Part of a small language model's weights: an embedding shortcut, a variant of Muon for these matrices.
Each number is 128 + 24 x the weight over the matrix's rms, rounded and kept within 0 to 255. Layers, rows and columns count from 0. Numbers have three digits each.

# layer 20 MLP up, 512x128, rms 0.163, rows 229-335, columns 0-63
163105142137107112124119103131154095145139132127099140088121123087102087115108105127145108114129145090133164121087144131164106104113115156125145167117098165068117086132171132158122116120132129
171112131091074123100124135149133148101151111146133166129117135144150172156075154140137159146199127124151144150116164123119112121156127149164130176184120107143121082146115134121122107144112109
168097118095102139136158117119136146156095191122140114050077152130129128143119123149126140100138170136114127112114134076118152148145130145117095107141092111118144081146146114095127119128127112
109112145142103164124121166119131121124127097137130098117166131105118130104139158168145149120115171129123155122131104117108164140124122111111110133147111144127081083114095116137100146104139137
064153170143093183114149119099135151133137128095212170114135114139150138157111098116139140133114151119098149104140136134146155159078136097141136098136089136179111124101114168141127108143112125
117146140136134132128156150121135106108139125130145116139130129110111155124122131127121128144103119135106139126136107132131146122128124140134146136127127132121120137133121122122134123129131122
142114152137147126115147104133158115172138129145171121139123144160143139108112131111184149127096110131104101117066114101120110098099144137160140165144145122092145121151087102144171103137125124
108139126100144127121096149104138134153098146144184117157132102136125114130118111158150073117097136128138148126126133128117105111093101184166161123159132111188126159127098108090110096183088165
150113108122124113092133156097150122170117106137153142086139117078103086116128151150136129152115130144121106139143146128147093167101169146117110120123111121115119139121134140138127133167134119
133125166134161129161112119140177128114093118115127152128124144113123134124123116149195116102143109113139117132127140112132185101150111095127135151113119115111147147155148106184126108121121143
132102130129131081157147146122112128159141104177135126102165123110135113179130125138141087158135142151166096097147084116137085138090117184098179115128124156101132084152124097129156127159106089
074164171156134173166140146120152141118141155153140143110092089168137113127125133111093142127108083135111122162110097105133139151136084106112143172136150132129079098122105175146131133140138167
134112092152134118144114142163112121123082094122139134145124081123166163135163153108156132127149133109117094140111131181155161148129125129150139135109074145143136139115130130102119164135090111
155107127112078152110165080158132155148120201114125089132111123136115074163158165137131129164118146122138116156104119167151187120106081137112091127115123140183132166077124193100123104186125123
156130145138156063113088101147141151130103082150145145143144159096141148077127107120178162139097134070119135135130103120109110087119146120126091149139119086147109108168159117132096144141171140
120111090156120110110163128092129152142142142131144125157125147090131115144165107127129159126147089092113114137208172141115107140128077141103137169128113063089121126132151164140135148118147125
127129132172158102154125153148110176096138096099126145168099150091083131129160107117098149122108160162075150118179126153133121122083145127126172176098107113118117126121118155134125132122103161
125172135111135158116105143116107086117145096106136130152088132131120126143120144177171127121160149163099171120111097119160198136103101110171093091149111162159122122120128119163103121135157187
151160123085103068151096112165124147108152100150159097134122125116115133119126135105101179084141131109118098112128124156166171163180173161094136135130083134142149109172162107144132101152103204
083137111131095104094141120121105166136123130120151107105134154126153123143115134127174099088160098131089136120135138147172179126135133131115084179169108136135095136145161160186108103117180136
133105136143109099103092123143139101116086124136116148103108115180176112161106151146127180115097141118142120147137122172144146110152073105144131122140100123125107085128057119126107117101124157
123153120111125145145156138151171162117128123139174111093144095137161110116085170157133130102184134136168132128138131118133087079103132118160176166149101084175108144117128165114100135150142118
079152154114114122143167160143160159081099115134137098145120105142110145123168099165135125127166117105130105138109122146103132149119119151189165133076061150119153156142168087110146118105129180
130094143125146141145124107080113136137140126139125094104139162111154091131141131127127140137108145120142094129109112099148117100128146113134129153135128140110161061148124128094113067135068111
137175090133150187156120095089094156119139156140103154112155126164137119112097120125111139190102167106122086137108122155135139127165132157161103134145114145126148112165161115128119118147141132
127135117122099096123122097106152176115181130118121110092106084144098144126130134153173121158157080154147132139141122099146096103126107114139075164130162120141116094133183122134099092131159132
139151176147167092156154110149097176161146143156135125092110161118136124132127137113187167134127118118120125107112116072143101138134121097117127160120155131102127136128153086143129157126150119
114139105129118073129122134086134123121148091160082073135069124109087118163104105134142061106125115092094086142097153142134142131112133119160151155115173147147108127123100131145125140148155152
149110100125109102133152128075099148125094130154147138158127093094158071184112122127083120100123128118141109120126157105149140150111107131098092136180119146129144141191175094139121078154147115
103115166186119128147160105166150134114142110109143138154155103152134161086152100142122081168085078091155110129081135104101165103136100131148149150143131131063113101100140132176126135132146128
168175148110115121140081164107181117155101156105143080119109118165141117136099147131158056164125093142130106122072166134063108107090160168118122103115114094142125130137133154151138121148087121
114159139148091121102136139156097142135139079126115110150168124113108155154121146134114139116131166209133153135105160108123110082133111106129152123137137136122099078152128129137114130172107109
143130134122136050116125115117142129127147122098147130136132140144133155074137146140151163113105135138152102141143119134145146133146169138141139125108146099135120122165137139150113148107145105
128126097102113142066118133103110151132128112103150163156128152156177107135120131146114140171183100105157166159123122128153135164123154125086142121061152130118119131159112142122090071123092117
148142089101076118125075169099070117155134100121144117117104108105088123149106173131152145171131112126150135130164103113146135152120149196150150107119130144121156113144119123126149145117094085
161109057129170117138130098124124127180101135162179132120126119118168139112120122138146158150115110130146141165158118106162091110071123136159085110142121117131164081106049129123140096117132144
147118125104105118170102156082100154119130102130118121147118123103107145133123132138139134153136126122170149137150103140135123177160154123123100123126154164087097106123159099124148123126131093
177121116126115092151121166156169145147107108099086145103122143111152094104104105141086098117113135169173105123146114072139093096130169139138155145132071168152108097121153143093121146114151130
116117147137125125160117153106117149114149127114149111124151139105150124152121105107113108110106062189118137141113107118121098158110120095099106088107172133096150143136141161126168098162116117
128122124130101119130095121125106092118146137145122159121153148094150123136137108135151128176127135107130104100119140128108110127111146124094145101110131160157109123161150115116149135110143130
150189119116158110138095132104080161133101102121091106116105134160162119141144115115123102176119084145127099190133216154105114147151105123138174147098113154113140142146113103110094126127121193
138122125141125136133125133124131116129128138119136113126124122132122137127111130134108116130124131138122135126132126134135133117117133139140125124133132140133136127133131137109143123120113122
103113107118122133146080155166107160099134114148136080179127111118172145145136150104171116127134152145117100154141105102137153141087112120137144084151120118128096114110149128107190103161139125
118127148127139114117132137129119140078151152135116104155134126132132088114116088112116127117121122135125147096130143116117140147129097142107076113139113155137109102130174139138129130128102112
115171098096112150122114105138134128126152090083158112177146117094127111161140148131139108121132075154132131116165147161125154112105134103124086146144166085107113100143128146179133139139105122
106135090144152091113109137126117144135094129148121168128064088152070142136133148148127134123109130128111120169100122140107143133114134130115108121155127146112109124142123137098143147100152165
119102107144134093108096171123139102171118092131147083150138101142120117155132140151134133101144186123101086147134135108142137142126179120103140091151141142191114119145153078091147123151095101
127123136133116138133130128119124118129134122126143120121132121132148137127133130119135146128122132117134125120127123132131131122104132118134130127136120132125123134123111126108140133122132125
117114124154156091103106111124150137112146129129146106076090108163176141164167127141136152128144098144128107120135101132134109109061161151118127120152146108167132156176103133121183118112091117
122142161110146153120104156137113096109146104125115130132149117119175143111084109157124123149128103117169090120107111120161102128113153100117152123124133125075139116122167122105117121111102136
081116104129137137186111139130166095154180105069123147120096101136137150126154139140148128123124186147149126105121162168155150139109127129171119149115144112095171101176120094159091077150118144
124091118168115118144136114097141116122139137138116101070140098124128128163145107130116159150100103124131116143105187108106129094159111139097124113109133110113122132151121119105100122183121103
150147096155136167138115129127125139079140129148108099112165175094108122086118091135112132109080158124101099136127100141114153114121095127095118129108164059106124083143117130123092136164192132
121106108128102101114102132116114131100164152142106143179132172173128106114128152137092129130138101114093124100173124119122109132102126130149163106115151151138121157167127122142097129115175106
130151129108117152160114151111143120154131106135103115117115119147132131112135173164105116176126145131108104123162133154110113121162156125129123125124105133136117096132128093125147114136110125
119156160129113108091133140140113134128154121114094111115108124142141168148106129088149175168120097150153151166069133116133130102111108188132144137132092113194139084129135133175112163139118137
109141135108135117157158144117138155126070112158181197137081086086155114114094131100108108131131162140148099114102116147124121108118090146123140112137096118144135121171147108085141104146112137
094144143140116139125134109094156165095123102099149131111091179085125098112109131092153128114155115132126123122135166103149130122101161155164125170118171144115106144178158132078131123185144125
107128112110130136135143139146128123124142136104173129130120106082147134113094138124149104167129124139162159106107108098120102142097130179126111164155144160133117065110183096088119116122121138
142133137122168115153134112127160121133104124149106114145158150116129112083152128176144142135142077138145111092124181095097109154147134208170146164149172135158116167092129127115117114139111142
126156105102154124108115117112121111107130143104116077138126130139093107155153114173150168169125123124166085121144113160146139128134123125155127131137141105162107149104133163109145108113139131
148133132123127135117141141165135100116105093142137134134099123133123130137115134122113139148128153131168116117149125128135123105154102124119127141129119124088158108134140138155123141125153135
128138147129138144155130118085113086111134116112137102112106095152081147128117147132124140185159130125124105174139109075155128148109144144109115117112155153093089102144157157145139115119144130
153129080109145089133153137126159097114136149144117158137098139135096173125113158142115124123101096120098156102155170140104112122128130143123153139195117120175121111132099121132144113148125109
088104156121152093157132102124143098088129146154161192148133100165092158155162134102115071138128133102077075180123133114128130111142145105158136160127109128131143113162111146111119113148106150
127126129185157098152129114114110161119104142098070129088056139143140103127155109177116150119127166091115120147136085163122127124137097133141087101076135156123132108116124141127106121129150115
151130168138131084113134137117104158126134119130174125156102138126127110146152109170137098118131137131137144115119152145159075152113120128118108099137117071143085131109132150100109124129110136
157129138134113130122140130093148127116138098116123131112141120142095164124133138107146119144135105142144141092114104124135133126132156130122118113138143103121138122153119134133140129120134139
125136095129111116121098117126162095132128104109156125129099129175129147137149127163144159129126099140118122176145071179132153139133060124152116127102106175168165095163082137124139129131133144
149120156118104124118175132147087130171148110163064156080131139145179080127150107122146150132131124109124188096104189083142172121121146157126136170159082124110127105141171116104124078147128105
129071130099174139169150166078149111151125103122121108115132138171120129142105152154138182155120102119123116122150196103143098138142139116147151166158102105074102088127130134179134112140158119
125116120123116116140128125120119094136121137135140187115114111130144130100142113104160146113149112119105123114132118125111150146095150129151108123154149127118092106132097108138168130134131140
151171121139140160161093187090115131103091108127125127110109119131111090145138113138146135158140166104127118142105147105129104133160134109122117176146158126095125117131096133127124149129118131
116133133097093195096166113058118125137118118078123159134165140151137165124115091150148148128085120137125155151190139112140128155135141130131158160139110104143104141098136162133142120144132111
128131159114138082137101118084145167124109130150138145143100151136143094144128123129086095137126136110135127149149114113104118145160126135151136135158122156130137137109125121127053130118152111
148120131121112100168133133104143125151172157153122113117084147118105113114151143137115145142105141141138098127148131111111131116100118095111107071131095152139111126133132159154143116094157078
174125168119106110146146146090118117122117125169159138139128170095168179128149098155086128120095164131155113126181108124108107096126137148131102124099134079126147126109129076126105130124118121
123164073098135130124174146137155114145142124123121108165133074189108126094078156156120131121138080132150161099179137154189156131093137138127142112059126167101129104133151150137138135168116129
130128162100130122134151104099123085154143138143147164157181143129154099128101090136156110060127126178110110128132101088133123134154151132122180133112135151069141100141186117132108096146137154
133134131150127136167127109115154133117114159117139127140096122111121156109108171078141128160138139159132098123127110140158108140108115141107082114111108130105151161096110145118118111197135145
138171106129122086125150151115153119142126150154153135157166099101151138144118142099087158132128115135141115135123142130169143124106149115097111098123117063152172143141124099113126135169150128
103146111127118132139119115151125153122111167132130118155134118162123167126124184165154077149118129189120113118116089128112118110156138129090126118110166093165091072118124157136134136138144140
115122132159108132136102132129107122139118116109135122111080150151118115169090081129107146139139124103140129140143131135072115132161185118128124152154132113124174106153114117160102127138122114
112125148110143141097147123124136138145118123153115149122135136145146154133152127141135125108163094140121114158143142097123113115130101122129139126113102100136115107142122135160144096132123139
075140110140090102137092155129146131163163125105184117190153093105158124146105100149100077089113152150143117154180096116147123067126152141128183086148117136129131121161136159145142116159129119
170131105093094135134119133116106095105095122141121093141129134159123144068136088147098161138111121146114150141116137151147195108156131128123110168133137133085150103124111114112137155131157117
154134129139140100106124131126120171133142131096125109177079114134116125135079150128149102138096133118103135153143130095113127143081160155130137101144140123131111107101124121126142095107143133
124147150115128132112149113103081146158143147119091160089143127108133138102112141158137136164141098125088109130143126125122162129099167119118141112113148154104103111128119107152139145146158083
168127127132120187070129074138153129163144109123160132164128140138125146128139157154129146108092101130076070103116145109107081097147128128148184127073140105110158125135167127099139115145152126
114142142134096118114166106105108117141136136078108102124128125131143171134089085112143176135133139121118167129134079104082085108128157133108152128154147164128118072199151137177137134128141105
111150149119129154128118133148108186140131137127150126101152119121147125138137122106111108136122154146133117130094116131114121082144128083082132099124166110123133138147134108119124126104108125
117114116142126102151094126124120162132111095117110105130123090104135112130114130114149084113129159091112102156108106128113086156121134100166146165080124134128077122123121118125126127136134121
108166152141151186093134167128150138145108106105135127102137099130119099112149098140139130121148152091103151120121146118161112116150110139100135130135126132138114073124191136150145087162082158
122120094110146106126122132193116115133145099121129145156109128114112113166116138105088119099121120151089126091119170131139137119095069138191140164152110121123181148148139122181113141121150109
146084119146105117140114164102197148153100113107114126137090117117083164114136105143143119167111127130152143157184135149152105120129158108147152125109111087098111134167113154115134164128129076
089177101096134109121115133135148135152087122122097105124114145143150148079142184119143163108138127151125155109175143124104119079138150156131140111114149129146142112165113113134130167145133150
107118135130130128118168155117159140135141113142134131136159131142148135143119140118101125127165122080114119118128095114151112119137121082146138130128103128095088120109164120109107150134128140
103137199130143129122119117148121162113141099139131125105096095145128105169110091104130102134065098088112087170115127137151092105144134150154106137125119171115135120123117144104149112132163137
132174146150125134114129146103126160102148123074118118116118142144061120133122163172136097135092121122140143149098064140085156138150138160118124153151093083155165098134175189156128106127130098
126134125131097097151148133104121122112130109127113183100163118095170087084131127140098130116163108120114086113152089117154113155117101138128132150134126144144143133159119148123146163106103127
122134128140100134157056106093167170082129100140147108114105117128130132131162131092096111131156133099131132123113135103113136131090147144151132168134135121157126163132121154142155113157094125
055177099141108127105080127107098179151137140137125133150122135160083125111143100124134133132135127129173101112170175141176147141124140172147106137195130110132122164097124132126083112153118137
147161129178089128132186134129161102111161092104162112120127125101117137149195086154135123129127120129136102123134112106117107080177096108151112144114112107158119143128068076163134124146116129
148114140178114117102105097129167073177137163138123128097099124094124124130106102086127136139111120127145143159109119111129128115116159154105128158145150147152109158176163099096076099131118116
127151113172068138130131107152174170105125141141146117129148091132114129103103106162124134124112112052127092108132161096174123119113139135084180142107129095155155113140192134095166128160141117
125105102170138106118107110118141144097114108126162153140124092147114112100169150125113134134103147145144101091101120078113136107125135095133146072123095148130115128109128142151091145174153141
137130144109123133130140114105130125125115138123118130118126127131126108133116140120153122131112120120140139163128116111128116145102123120141134128153136117118122124135145133119130124133150112
# layer 20 MLP down (transposed), 512x128, rms 0.165, rows 229-335, columns 0-63
173131151157091133154161152176067151092139096095106162093153138106085153139095155133122148163129158123138217107124087180146121093088106135100138153116160144170144164111155167101126144144113136
174145140114152143104127082167160127143110115166103161131135105081168117128093117144182108128122146094138145161130110127115142167162134132092122097164126152122077136148132123113137152147140131
156103127156114154118130100166134149142109156156120083130126114136079064128075128149071117134132159206132167056159099057146095110116160118122091103146135118135140105150120176120109123142100138
088097123151175102164140112131131098146160083158107125139179140117114132134131161131143119122119126131124137127122137115139133130129133106154137127097073144106132090098106126149100103161120114
174125097149143133132103094142098171087148157120130132087157107121128133093162106125146127144097125147157132115142179132156126184133137123111061082114139138131110143147080142147135158097159127
124139137126125124112122136133130139127116129133135113126142102137121127134114092109140121134131110119128144125133119138143105135132138120149133134121139129126125136134144133139128107128122132
133147160123163132128160151108169117100123110144116116106145114062120138096131096146136087149192137138131097107139164128124130087136148159077167120106149166117116101158116131058125141141113188
124137138122111097109116134150126130094110147155170231135125112183121111085150151140117146099191094126111150111126126137129155119110133149128107123140140111171132098074134153119131121127124120
102139135123126084119165087128168129174113107085143131093118130143110115105143139138118105095133106176136151188147159083143116099135117178105141131151129079168093089142110104138167101118123130
146122124130139107109153138142104117168119148118140115134143115119150117102156103139093159120128129124106143163117173158094124104100112131108145134127105093168147108154160112103132144103130169
043127133153143194126118131127180153113082104061103142128113098116124125138162094142121152139152152125127102133138148162129140114118119149106126106167137135150146156139134115211153107129174127
147141138146145115139153141121150140225141146143114164124115124117075107131106123113071142098169101103090143107133117156125138112131138160125145129161135110110151114121126110117126162114138101
122115150146140101103103084153148099135143133113128139119114141133130118051190141164131117144150143112151142157137184125104135138177123135132119087126111150115137151153120149135121187119157132
146118146117156157111154155177118159102144119158159113127122170153145099148171164123105124062128114113117085068141088105122104127165127134140158159108145066104161122102113092175155161109106118
106100105132103158148090140148112149144105133139186146104134088152129177130117101121135190148126106073153133112142126170081150074121150131124125161101090134157102106127152127118141142123080151
114142113136129113129137153105120132115154185106164129163135158120134162136147146141189173123180179141132148164152155151102220114149077154161148141143142096103064153149098080124109144131158139
153117121149098127107104151153131138141184128182059117122138108108112123090173097095121148079152161157111083122136120088104130129130126122125109173112118141131159080082142142145089147124145107
115128152158108156111146156157145099136170159128117170165131114121133127140090108131135130096150169131127103108062137177097134118125131131120092138142133112178129115146139121158128125095166192
164092154101128121113164111138134118139140098118119088120103098103102124109105160132109144118127105121156097142137108135097124105118170173141135175140086139084104155126131151166142129098140147
128148119104122124137168155113137138115110156164182148085156119121148140139127170148116141080102144167113121127114135141132094155104105116135135132110080088120159149149117137107123106107142093
140112129112122107127084165122124118142152146122127101113162134133130111152195101103118129115151156134130133113121106124118147137154156119148120155095141141098154140142129124129129090146130108
112104103155137085134111154153153098144177139146127125151120157144092146102137110163131137130082143070128148125107122133138131117114111136174123124138159125163146106087115133119130145117156117
130169141137116071160113104132141175116140120108135111147138198116152126146147122122165123118152147103182082143094125105132094098121119172123088134125134088140127125164153121120077096069133119
112114155139159132131141138110129134114137134120113126130099124119148127091112117146115153104137168131158176161129127087138165117125137137137124127059119128114087114109120138120146083149085097
114098121147143161139139127107104121150133106145090115145120120123127094095134137113111104126125112108132150146147164150156094110114135099142132102179110132111159155099112098118128115166085096
120073149126104110120158144176128175123167159095123098132147129122122132168136104131137114115113132184131160135128169104129154130121093129108106114101123124128080169144184097173119136112095158
155133084144112118159164097166067149099133199129124134125127154173168126141126112121098132127119175165100109108104094130149146150111094118092120118160142127133119090129106134109096130068104179
151161115134126095133108104164073081165087133119108105127109120141141127111106119115136173111170133126153106130097119153187119157124112127134142119115195143180107116127142148140144105136130086
136129160125156145108109088107121138124173094153128154096083106127114154146162167115104144144137164120128190141159143148103084149080106108142163127127168121133138146097153180107101112168137106
090128125165166090139144090122078145177125164138107158142121138093141129090117107133108108112107121129139146110123121152135201123141143102086105124142142152131150134112111140164097172134143142
156139145126115092171104151098122092100119134150117191117143139170148173142151169141153132104096089103182134154127161103188124155158133126206126121123141118123133103126112122112169137101144143
099136087160097103109131149144147163146130121149100141115093157125097117100123146125170114132115127105121127130119112072100105123121177146110141128173174130156136152149122077169133145124138111
136121136084110137157122163119115108109115153137136137128114146119108115136094146168125106174139137087117153137128142116126136145115155163137091128125109159144146117137093099156151148119081178
057136180094110135164113152136095136144125122142118134157140117154117114113143115113138142118103152120112128148109151130130129179147107141117094074115113154128140187079114164158116127128124137
124129120126178132109160125157151117163118160131139131114112096128142127100113141183127116131072147145150104128136161140116084117130130110087120125118158106069086133119132157091116149112138158
139139157126116128108078141139129104149091157123158148141151088143102121115156110090093079159125130141109137143151145124159093090164124118116153185119136149127121144125051149145114134114131104
135156115153107133149113125147182088134129126118120129143165115106110166101117096178121103134138120120100107165134128161130148134107095142132154102138126104119146135104153133183179118118139131
123143142134163183159130137142181112129073098121115155113133143125129134111110131153160124157133129089117131134124111151099174138085138078144108135121151126131099137162167148146159121123159135
077147123134128148144135129125124157131136131103122164153208136096092148138122131133151093137171135191096120112125159114141163121112144143119115152105125162127113110130157111136107097169160129
155108106119149101121104106116087116111138120101132122128117116124096139175145116148126108151095104123124091099131105112162145136133152093113142116125133118149109112139151132141131140134156100
170103131100128129173164144099122166086162148151102122134121126170100114125092143133108165103145136172144153133154176135110134098150163145117092131131160156129097147152113106154113138083073144
137137117127130131141125139131124136126114131135136119119128127131128128133121133138132128129128136125132127119126123124132121124136140124131140121125123127124126141134112113136132133132112126
209079122094127158139126136138114155107118105081125155109145106097130109185108131088093109183143117144100140135097140091165078101138114120143152122114115112140069115102133124100095141136131136
125126100124129133117121113103149124127140092141127160139108158147135135111134111137138104138095152100149117134119133092127143113107129109148134167112109123155112162124112131072132100113143112
133081152135149122126154059101130109151104127161118168142147098142133157129117153134123139112121106101147171123095122174093179118121078151124172143118093076144139130137099198138111128132155114
127156134090119164091130116093141111138130094133112162108139099085137139116128091113125122121111153139166145133114142120090123109157102117153146104111130090123141167107144146104131138158146124
126137115121136073157160082138167117122149121163147128131122147157113099113135119134150056131092127147133093102129182161116160141109129120099137151160131156133100109143127104116144153110136167
131134119116132129128108129129137131125134128123137131127132120129118132137119131135131122115144127131137136122121131123138135135136128115130127121130127134133121136133131129126117134131131128
119100111155123121128121130157134128107144125123158116090128117134140154127146146194187100142086124119168111120171118081097128129149112089143170093149120169128137143116124139115145158113161156
085131094115118112147147129071075151101124144147154116134126113145105118166127122107102100123137118121145068132118133086103151175120119160124155137130084085119144085158139110106133093161145150
149135125175133177118089104098119117119123158132088094163134075133113177117081150147131109155114107115135099138122093109111133131085162112122137135145122131150084124109145118108138096127164145
111123127128122143111141094108158094180121141151108117119162135167152145110128149113139139089180137123143183089085119136087143077129132112150154169124142130157071106117110128091102104131114147
115134130112098124128151091139188113092138101094157135133121126131114145093163102120202149110136146140121155151125131105108156148133161138110138119103092159136140136147187071098120114124148140
110118107142130135114155130113127108190104116173152112158124136118095130124160128152107086134125121127166112108123086168106117130110113138112118124150131136142128180108122129125119132111094118
157091089094106130089146131124119150128121140119109134092130142109159108151116162158112137136112134111095150134130158126132162133153108120114115118104088136139111131138133129104155134159140150
113122084095139149133149118111102081088133048143135120113185145102077132115130114138099161115119073089092134122143107150113120103100173139132144150090129084124134083135095098120150133134106130
089103158092163160096063105170091131168107080160145150112149133140143152089153107114107114154171152132156131111136161133144093135116139146108144157112103129122123088181148103087118083090095139
154162095093156121146158165066126111087054145106175145118096140108081175091137154141127194143146154134132108096085124106151099119116097138130133140150105128124150153116149172190115111141129107
164187077118138114146102147126120135087090147121145107160155091136113132120149106161145133060144100128163088138109163152119146088133129166139109115150078161122111133175121137151134123152124143
136071119139092184146123101136122118118121155123155147130105137141137103097104122160124126109121113117103133175144127119137127125103140114099097108140128119107164091058172095128112134115124136
153116119113146136158122127144115114095155128116124117161157145140107095105100129120124148121095108131134154111121139146109112105139165118105146143110136145158138169170164096128094138129135137
125156118167153147144149113112137149166117142116126109143143118175125114105124147103132154141087157099158131158145138093119104141128142122128137137120161109114098134129161119116145132114139120
131119151120135113111129132103159121145152148121130142086121103146085130082151130097132089168113183116124125130123129096109180142117133117155129152118127092126173149128110151130098122135125093
178132143115102136119121103122142137143148119147107118113145107155159144136158131171090168113097160133131122099115150137151165136110131074114161127075150107150164122127150122125137147119148084
144096152084082077132168174140096164103121087152145125122125123078115130144119142128116153115102129139142104135119101139111146115169146133092180114109121127112122123136109180112114130123127123
133134155118101096145135138132159125142121143087147104128146108195119124135149108152126121101089126107111156081150132161130116156186150131130137122072087130087166123146119128124126146107139139
097196105140110143125111128180154160103103125087135154112105132118143096143081139105109141143138157136135147121141131150093137117168120125183089092116104120135108136118117122122150153072139143
130112118144104106139159126133123141145109117141137142139120119125136125140129094132149128118150090140129145135119124143138129107138099119137149121104117134113129121112132118141129128132131155
095139120118146127134104136148077134102156141159107136141112130169169092149168109157151108130116159163145091124104118128135146148133107109139154111159100150142167094135127101115088126122096121
163155130117123164136156104113101167119156119152143108083105112137142118114178096071132099110121151139101151116180143154120180066142174111129123131192139085134111151113130136167135106108124115
105131144139116139140169148146103137090095173125158133150095161142105115153100165120095139125113094108144096162153124134125142155119127113088116104105140103085122093131133175063177123145122151
121136133144126143146141109119100122113137110111163135105169150112147103126124123149137127134141133128130111148128114145115147126106138101165130092097130118149087157135153144133122108112107073
104110129157128117130127114117161156126119103123128142135114124128103086117159120094131134102141145128108087110121127104066138116113089154149136132140157131133122090093145104154121124114113115
095089169106098084159141134121106070109158121136122106135085165113157105111080087133121172132155145123141163126141086105141157156092108124110136161140122154097098134095137109093151163134080117
130156180166099138117131126142132107157141138154154126093155115121166118107150150128126123140134119099137134159112121093113111108075092080165124152136118132116111143113136111127141154141097119
121181150114087190106122160133165149168105108116108104134104127096150104103159157130113161141119128115116114156128141134144114127112144092138117133125130155082123129131170135151125114110130138
161159121144129123138128107120162089119139124120160113123172163090118103168100133118128127128134111134080113153136151124144123163136081187101101129132124139114155141103130102148185123116111146
153117152140162168095115124116137129165120089109141112118147120171100162095135121142119094116152167125139152152117149128087148123147123178072121136144170115140123154105154120090138111084117121
134123138146141102136129132156130087111118090085102109122097114143112132135126115140126119182143150086154096164212076135130134148085084148116111127152110112117077108055129155185097142128121084
133140080107135106070090123120110171125108142120133132130170121159138116134160149105126147106131112158121132140169134134098133145135162129153121154103115103163129107103148129143093137138121157
122090150098138206125143119140114128140119067128131113112126140159130079118139122125143144131086123089108110091110139142070101084121109144146123136155121202115101156077130169128096120126112146
156113107115135108138158114135092098155125151136108124129159136137163158170116160139145125134127157102157108190133159079108108095118140096122147142127098100116174106142101172118145101144146131
156149132117133133142112124128131142158130116145139132141134123111143087146114158079157085094108155159107167157157076122159077146119112132124125154171105125130130144102140122132130173128102147
122133119127130117129087129124155126124111108113116150134132161123117151122115105145123098142109142130153101131111141126137109109131135059157127117114146133161126110144119134105105127133107092
141106139136141130089122110138106099110122073114145139097117146136161142096151147122140134132119143153151156121107123139103138126139095094128179127109129121102066160109141132109145131172087085
125101125126137083157068111094112119143118129119146110121144093119108113090108145118131137117079184136138111101120124100084106108176098120124159119136141104136128141146103139127137115133158105
131145119123144107132118136100135134145140114082127145130136081094086105110100172116110122143114146154104128141136131162113126126166130119141152102133123139135153107130137131110109151108120120
130162119127165155154145106112116103140141135146129132100116097119150142103123125126089134116128134136150197111123160124127136131147134123122126131162132113137145130107110120147097116170124097
098130102142119132133132117104128121105084125122123167124110114112087141171099087139085164125149157169168107144147159133156126159130122127103125142119114129147129120160117140130172059136160128
101109105140086081138124104104145141102101119115147139107084118164125142149124115127119137125120099128137140114113123119136135118148047146137109115158123116144106149119146096148112138125133082
155105127133133134146129139129135143151134145122100128109146138135146115154136143112131130134126140125117105151135127112147146115118129103121100101124117122120118131115119118120127132128126137
145107135130151150131138121148107087102130121112165096128134099094140138100127113109147115167097139108130154145131104109165162076144170120156064104151168108097081144148145123113183122120167143
100151159129145183082124158130106109136123126119146128105134115172152106130142162088136112150162154143176125167118129099111109171094118111133084098122160167142136073136149128155122123118132153
147126130117136119167141112139119134132146140130125071137131099124108112128133093122153149143104109117178112151090104159092159119081094129146113108150136134145115190144117121136121105103084091
122156132149110125142134165139104152108156120116139127109162162086132152093108139100111121128139108163140108159140128147145151144137099124103148187105123119136111106109111134090135087082152111
149100144125116133113124104128094132146145149064145153089094128093104102158115115106120129139116155123129079113123158119154086124138152142128121114081084127153101149135102122122114122098104139
142132135096131142123123119143117126181126097147166107153161122157130113108128146121094100117123110132161123133118120141125118135134140119150123099150116149133121113140148137120115131129143134
151134175147130146102123164204116118094135146129109137189112118144114140162119096143153090128119114089140076106169108166137158124090156152188162109144165121114150143119157131155123169120150154
087163133110097143115122137098128133101149161126147174118107151143124168094132136101141098142143090125131141139186113155145086147102147131084157129110167140078129132136082121114065115090129165
137140165186138080095078112110086146131145147149125113122176097118106144148123114105124101110136140104124140183124157156162112119150170103112111135109147086121173123116156090137130133164149127
097125126123137115152111143152121143115107121146165084116099079105168095175145110120145143107111108132139113116099162061113094107156140130158140074164113113131105168131111108144132104150121157
093137134165134149108119127142072118145142145098153158145120089081112150181125097090123132130154124098167121130113160082118107113084119143137138097090130119108102116101146100106142112124135095
125170138126135143136122155114105111100111147126126147111132132110125138133121146116143121134137145114109134136195119164133142122132123117139112114109081119132124124133136106161099123141156111
153124117113154100112114092150164101136149173112136117156126136125119133143146119125144118096103132115149177105152090152109121132121122158051110125122136117115169134103118137126058155134153138
115101120159130144158138106112139079136150116106147108183121100111136142146143127104157112077111145115106163103094135105155162177136165134148139107135128077143175142099071121119123132128096122
103144115108118108158128098139172134083137131081143126127086147164108106114141129113140157139136132114153174113139122122109105149129104111091110157163187141130145140135147130138142102160125192
107140148155123128144125135128122128121134129122106129145137128119122116131127122116106132128132139117127121108124115141108126134127148134118129123126150125112125117111123117143125127127124149